Part of a small language model's weights.
Size: width 256, vocabulary 8192.
Training: a variant of SOAP for these matrices, 272M tokens, 8307 steps.
Each number is 500 + 25 x the weight over the matrix's rms, rounded and kept within 0 to 999. Layers, rows and columns count from 0. Numbers have three digits each.

# layer 5 MLP up, 1024x256, rms 0.0526, rows 811-860, columns 128-191
504483505502506460445430487497498494494428509466502495518517491503516492555486511544499458510541527520487475490483495477481504515504449519510506511491487472490502493502503491541531529512503532
507508496515447500501517526487493459463506502443511469495490519492535480530509493529486526499505488493533520498529482492481522451445526518502486469507446509523506485496506483521475503509531483
547521526448496496517543452520502496533485513506524487486503531476495463489467525513517506513478526465500531489493509502483527462496526507510515482469496468507570454523476488522509527491500512
512533494510512439484525478495482534525441503460502510466514479548545505528517485515504503470456513553489484490521541503488496493484525490506496493491457452522450494497506479539523505537513515
465520535493504515512461490493532494469517526508499495471493497514510559510487481545496494504437501467457467490484518501524447526477451513501502520476506506520487528479457472471482501493491509
477581495446444498470508514509456486497500522458521510481474528510527416527490507531491468539563486478471481485495473526482511482495533510494510437526485506505462500496551484519518448521487514
453509541489469495500483502503477512548480532505525488517493528477463470518537481504476465437469477494485485533496499477518492500494496520467460501560555496452509523493483467463522490524498512
510501511527494515519529540477496530472488498456494484511456495515509512527519485486449535501468495517485541482536519471537518490487490437491463486489545510498558500474452527504505500505515518
487480546482481541495479524508486468484497551553486535507533558513510501492477497515497499453500497488484482431478514506484444507510468507498524501455494541465472505448542503457512481499505469
506509473481464512477509478437518519528501485480506469538460485477487500490434519455483487521562499515530488491532465480502525529491488530506485527497525489500523503485460500475544474487498485
483492494521440473525488494487476522494492508476500470522492522450498481545504514514447541518505511495493491515491469512453512495533521478485501484514495484509540517479517484499527525493500515
489504497528478530488501460475513485486491460524484483489528546505526492502556479501487458494517526525403499511488494488508496507460491519499496511508496522493555494483513499514502494466473486
492493501494476496457532520562502493464505494511503478465528491540500467509523533540457503510461499456520481498462491500486486480504461450461484471499510528531532492513471497504557483479519527
483515452527482464471518514510475532467496459449486491532524468491524462476472466499497508519568550480523496522478481515533486550479556528568557526488455489516500536523475484492471513484438456
477486474535521496498456464504507527500502470545501527542530490481477490500494490478490456491501515492529493505521495526524518509495491514515537505502481507553471469460497468482501536504522483
506486507474539548508500486472467497529488531503456492547468478485486477479531483495499526519535500499489527495474479489502520531493445541536492512536502504513528517477513528494494516470468466
504499473484524511491466525515498431502511500508527508500485471481481473513501511535545506488505496510491508508473507538494476508490484497521499450506487503514474481512488471492476481525471485
469525519470512553503510510537440542513480509534517511494484436501552480574526522511433513488516475498478502490502476464477516520518529545490470524496512510508491476527506499477463481494539549
483489469504479509506496484475546482469528496493502523492480467490496493499499526505549503494503488522485474507527501534541497527476512487472530483566527468486501534524487496510481520508520513
489496435498529507526525491482488523490486517501525472545521461468488480520501507533486507491481514449493514519544501502530501471493511494500547461496493511548502505480501489515485482508494508
492453496526493516488506489491536512502479506507509475501537441514505507482536507483519500489503512506511501541552515510496524486469510473500485482495496521544488482477507494508500518495489482
500512489526512490545498468512471519520488477485483546467542528478518450540531472490509483499543523472515529487439489525552578481534496448482542469479551525497526514509489508488522459489460479
511406494526455499511535503532463499511518540498493493499533511477534476510461456534516505512499492502508471528516541507525503498531527523520481479486519520474452498492475471502492519461480463
479512474502489511512547484518513507445505536489518475511508470488496491523480502475489482511500541473512475485526460481527479481525489492523494513503489464509501476474462482509455499470507494
460507475473546513475496473508484543502500481488504490498476509491533541521473506504496475509482536487505540476493482536514471468488543485473485473495500510548482481507503506492582484519505505
475505544497508503518507502506466508553516499539544505488500455508524493500478493502483528485516505466529493466464517514488517456506477500500501521537510452492510508464471483528538505482498506
515546527507472491476415522527487528503476499510508496535506457477501486512449505502469504514507517465493500534531501478513518471489490510500513479495526536525483546530481489475534486517509490
494446483554463544492485500500488519547472489470520499538530469512506524471507471469481523504512542470488536498529468500564518472488521536524495463494490479500465486531530430456514509491508472
519503474496482466530468465510483546466511518520487540530490488449521513530505520472493508524479491479453505544470503510484504524502456463510485519512515487458532478492514479483507530458531513
490464484482503465544470497500509519473451489536469552521485465526504499529493511511527495511523478490510511505506526499496488507497514491516465481522510524447482463466475504491481490525482504
509498507509505519476470490485466493527473489510531522535531485519548469514526509488455491512519503488552474519492466468464477542491502494498486496519466483433488490507513501507508494442469550
476506522524476498508488480528545510490520472497509500491447506463521490512508533497509517513520521482465517503449493508528524507463499514502492487522522464510523528475473498508462498484488497
452468516492475503535456474534480506537497530518493479505507491498511504471527536500515463517489520512496484491542519505495497514469515484495481487513458526482487516504537515504503485500522480
533507488543492512476474522502474502483505465519511453517489499478504487486507520502485488491503521486495503512472465513513492561468543477536562498467463470475455485520517511490502472471486489
526504470464513514538499493498493513502504515503504493484529497488466493448497515534561566534499528474450506523430492495500478522473450467535499507497497484528535529471498534506519495505530502
480522528532505509553491543503503459456517514471494532510494540482515533490494493513503500496510546512501510512472473518518500514492481514491499481497460540494486459484518504474518518470481461
443495526480487518506509516476500489533493447463508493504529487513497528495484509505460453523500552481495506456482477528527477457431519507495498488516502457498493528475512507530494498464488498
548492458503526488501508500484467450489499496490498493529512505501469479515512460481465512519514536471505473499528523534541459472486522518530528525518514490532513515486505517479485497521514487
513485479521500483511458486496492472502501502524503528493489520568542479529542508465533458530480488503463534470503490523543500478498503515522478471467454491535510496487495504503596515499526519
531498490509472533490531473511523474485506486490500489506469481501484418493534516514512463503521526451445487498506475511531548498492482473511519513532462499501454513503508524503483500487513529
526479522488511544528483533530526482504484490489523539494506490534522516477434470479454524511492514483494549499488524514497517494513455480488508500497547470496513566503524487480485539518517475
482531493534467510510486526508497556513527514515523503516431508474489517546525491528521524506507484497519489502532474538476509507468527495496504528503474490493501517551524496498531456482474504
500493459522521492469478513461497554499523543539509484517462483502517499442503452510525485538482488471470492510499484489530500495527488484509507468485502504487504492506492491475477462493513521
459477492452508462505474471499500518499488522475507522533548502509527550538520487536522475446495531469454524470499517520499466454497530523477510497525471523502510490499531515491497493495458471
538497527491514512535534527487516475502496523541532508499493489477553484494502492505485505505461490494502567511489487493483504432463453493493477469470467530477489505499527442486524487499515484
482473482485526522500513437489467478472515516487489516535499485486489518522511506529476486500517528514485517520528486470528480474521526527441510507475528507480486491484483525478500445504486491
500589471478436529515483496556489537504517490489509535489509491489468507518497473459536510501491492471510474478521509544524526524543483498492494501512478515548487516516489500491545516478492501
489554458521517527473517487421466497465471448493500489503491514516484537489464505529485489509526523522507531462501505487446527450502433481514472500504458469494473477465542517501506534470514516
490503504490502478480495481510500519475518491484517486491502506487526530513482524495539478458525522534520501478500499512481509488468488480457523508487517522483498479512492475490520572516510495
491480475484482490484484480478464493531501511499517511517564484529571532486421524516489526538456479491524506485479488581538481508474471488501477518494492505500518476507482548517500469540556473
# layer 5 MLP down (transposed), 1024x256, rms 0.0527, rows 811-860, columns 128-191
491494517509469500493585536459508513514485526515499537498541521468534485451496514531519525514538514438484528492465506479554513526491514486548489508471487502529530512468476465518527480479492498
480497496476452495510523479492508498502454496461514511491501483539487539516471568452514496529549465471503530521481492531507542528482478511479506445542498541463485504426504534482494535522470505
514530545523532462491509514514499502533500464529518546515505507511468485490500496526515508516514474477489454472504491501480473471455477528489466521524475542498424523517487473513484488523494503
532578468473475479518481502524508463489498457511501537481460481514490446487471489470503498491495528483459544498487502478527523505553433504500535546483459511482469497489516455508487511513490534
478489464519504534512498500517533482497478474494520486513497516528480491516498472497534492532538488535476503547457467498474492494491519488506501478523490496485497471531503489503516494543542491
513479564487519487491509475517536507434491466495531490509478505497504523498504467486456506501456518460500474513533569509499463487494515529497485472518484498520493498478483492484480479533528490
499466511466502501489522496504509483532496507495490525494490488494491521577509496487504485520461477481516480471505470498539514546478563467501469525473485511489479537539508469509507495508511479
507490526502535530494500498514521518494488489504506501498458482496502503503524487505494487513529530505536500519523532491490466498504479537516501494504510536477483514504484500469477499516465482
471514495514493550461485492513495529505529525477499469496486461495490525495467496541489475495480521484513499527498449522513566518468507493491452479507473490471499487475482528517453501440499489
483455555522483501456538490475539493479506518495528522473462470465459486500539480514504555571491484441530546451509529480508517539483501527462479488510527512545485541451501496577490497501487493
490508509538517523491484531480514512492511505524519529488514510499509507511498491489518486497496496520479459512484514482503493481475530526492490498480534499469498517498480491527481537495495506
534480483485537484506487511530484463483498536514500525478501519544501524503469554449497513526478475527536510539499467497508516485469527510541486488519493524502497499540448507489511508540525540
515516469517524478481480506507549477456507503513481492475501526467522477496434490475527510506460495499536489477476508496496497487462474503509499517500493497493498493538487523508517475485527513
463493534479486463524539450493470511470489488529525549499562517475456497504545501528519544500500559544477473483496502471468533524514503507557483474459548478550522490460483519477482467518479462
532495550510530507539489535509496527518518507483489516493512489499538542531524545514515495520478502467521506501481481508521535447504504500507527486512502462484508509491482497486524491504470464
482515528448506547495471466454508523477471517500504515513507466546485533528507499532518457492505514454528451506504522539519519469435536490537490524499493515500507476510489491451482498529497531
499511503484508508517546514469474514476499520480472497509551511518479545484502502513462507493514497521512468520507504451472502538510515544508526539517460550519480511507511500531504522512509507
488511480564458473521481476530515496424469526500516513501510511458482520498514480473505512480475500498494510502540525505467496483483488562478476493492483543510507531528506490517515467511502525
485544499486511511520490527505461500502474524504491486509505516532516471500511475535463487492486511477525478514517510491488512471520520472507519521484482521497555499488514548493503442503486520
519495505506474481516471503562449506509470472516500523496506501515496515468496473489511494495508503520483525472538464524495455501502506511477468491466487522512507477502498475488490473500507496
507527495470493496522474534513526460482523451464497518508500506491506504515471494527519521506526487472506547492490505505490483540488493505507536531507529503498526508484478462475535516477531492
532569478504493518507495479497479493478488489511477574507592510504520447466511546533484523537470545481526491505487517497529498498494494502502507445498483484513547514519469475513468505500522525
495528493467534507502547540508492507501521541521558470509431486521521461480498518461499463511486508513502478481522490487491504492494513461509508527439512470470487536510470507508478475478491479
487485486471504506486517510527473514515460519484477509459488491519482494532551493469497443515509484539538493503511472502499481493525522491517545529484511470505518469497527489451534481452469497
510481509477471507467540518519513517502502497508514486503490538507469510456545476541522507502471488525528531533506521526492471513484479526513494526537451488475485477482482515496556525493504481
491479515494438497493461463497463491475460503542458529534503483451494468503481489491486527493503476470530497506520503464512507494467512469531507524485526488468477502494531481495495516539521518
462498502463508504481510498454519468474495505523491481501461485499527499541510502509491476492518502529490549502525468451497501529491539527492483477528479477460473459500493518507534494536504529
507505553465455480511498455492534541493516525522482511506516457516498486468507534523518503533510517481548481498513507471522480473489502481508458496502473515490519525487474460490468456483498437
448502446498499514499517496451442456489519502525486470521501502523498485553465559499538484423530546487480488500524494545499472520503512520540469502543474509504538483524537500514527513506519497
552435539470538491430508495499511542540496428493421497509535465506492524521517501500499536475474509515531512495459454499511500529502511489486489497475477501509495482532497528461536544468553541
520478511537439487476494497514530515480439529468492469508554496443490537537523501482523494483475513469469503492495504532506508516507512503509500500480519493522493488503508495497478484521520509
512473511488497490516534507465487481460445530531493518504502509531466538472487471483469507485470497477511510553502505509497517505517517496542525479465547477443513532529513497507524521484480511
514511499535483511494511548475497482482499541472475508526514493531504491533490510512498525511526538519514512518472500488513523469510472521455474512482547437527518470489504537510496487471511513
544483471437476541505524507524476506508481540524531495528498491466502510495520445487486509556517527501469458467462527528468493528471505553534514519506506516525500524504467482471488526515487494
473443481518481457469547504488569528461521501477475478507504525496514551532548560461497443494525482479465517446501533474493460523479503502496537504451521513459506518480485459428545462494518476
475491494501508465487491459494518526489510483503520498519536464471508501538515517474515492487482495500496500539490505510525487528498483525474452529489503541481484528518504530514500501513511488
478481505496462491541499490516493473498492499516501456541528508515487489498540483505512525514506474494474512553485473455505495494505519528534493530482505475476511496528489486482475469484504524
523494479507529506493492471531509486488484512525507476507516515480517463509512531485514511491467477501538456512507491469504486478507513504509485552494499467520518463568500482494503492467476504
471443519500494518467501514474443489516488563502505516499500492499489512527481538491481507496485550538526481471516535481490474482519506539513491501505538527501507529504501522540438493520515511
525478505492510495521511508476498519490510523507518512513478526481525534471478553493511488460497498547505530487484503509472503465512519504520472538497547477506532515494508476560503483518505554
531520507521494501455491517534461509516497515499493496504452488457509498478493528521511541541487489518505512505535568497530459495502504526521519524480512515519489512560467485492501465491489504
472465512483502524511506487505533510496508511529452558533540516503482523493506508482499547504538509491541503474498531511460477485503476507515500482505468488494512510516471526505458469522493499
524517501517496464485489509481487536494451459519500444538487455465532543511507506516493473491498489479478514508452526512490516540494482524518516505516519481486486515518481496495506501496523520
495538543474493508496476471527470538504523497510520451490471509509481484490553492468503506547493489534506468486480459491471467494517440489455541534508519484521456488539518498501483490525470446
480480485505516512482494516487518461528475471478494493523473501452444521465487498493453473480509500464496508529461507477516468544496506518536511503511470559486501510481541497509527538532487512
544494497512507495540461495493527482535509505493486481494479504540491497489487515533560500531498497448483484516494512464471458525486466549529534468525540525486511479507501492497519498500516500
507473536476523489501506513483524516530500516508507480565473507465514483517482511501517510494492484535522495519475522476498486448504483513523496505461531482479534523456501515468506503507489508
521504453517523474495508462461535475507489463472494451544509493520503489529500520484522491498493456501506519472485495549453506508469485459493483501443496518506449449495487526507492535517503489
512500503547515476476513509501481499482486497489501490509471509510493523467544503522469523522504493484455488521518476510495520477503480505483513469489542489505496501515495503505507479458505543
509506493470485512523422501497486525495559506498476462430447446534441509517478523456479439520510497525511498512470492484453522503511505543526486501482536513511475506465501564462445502487502502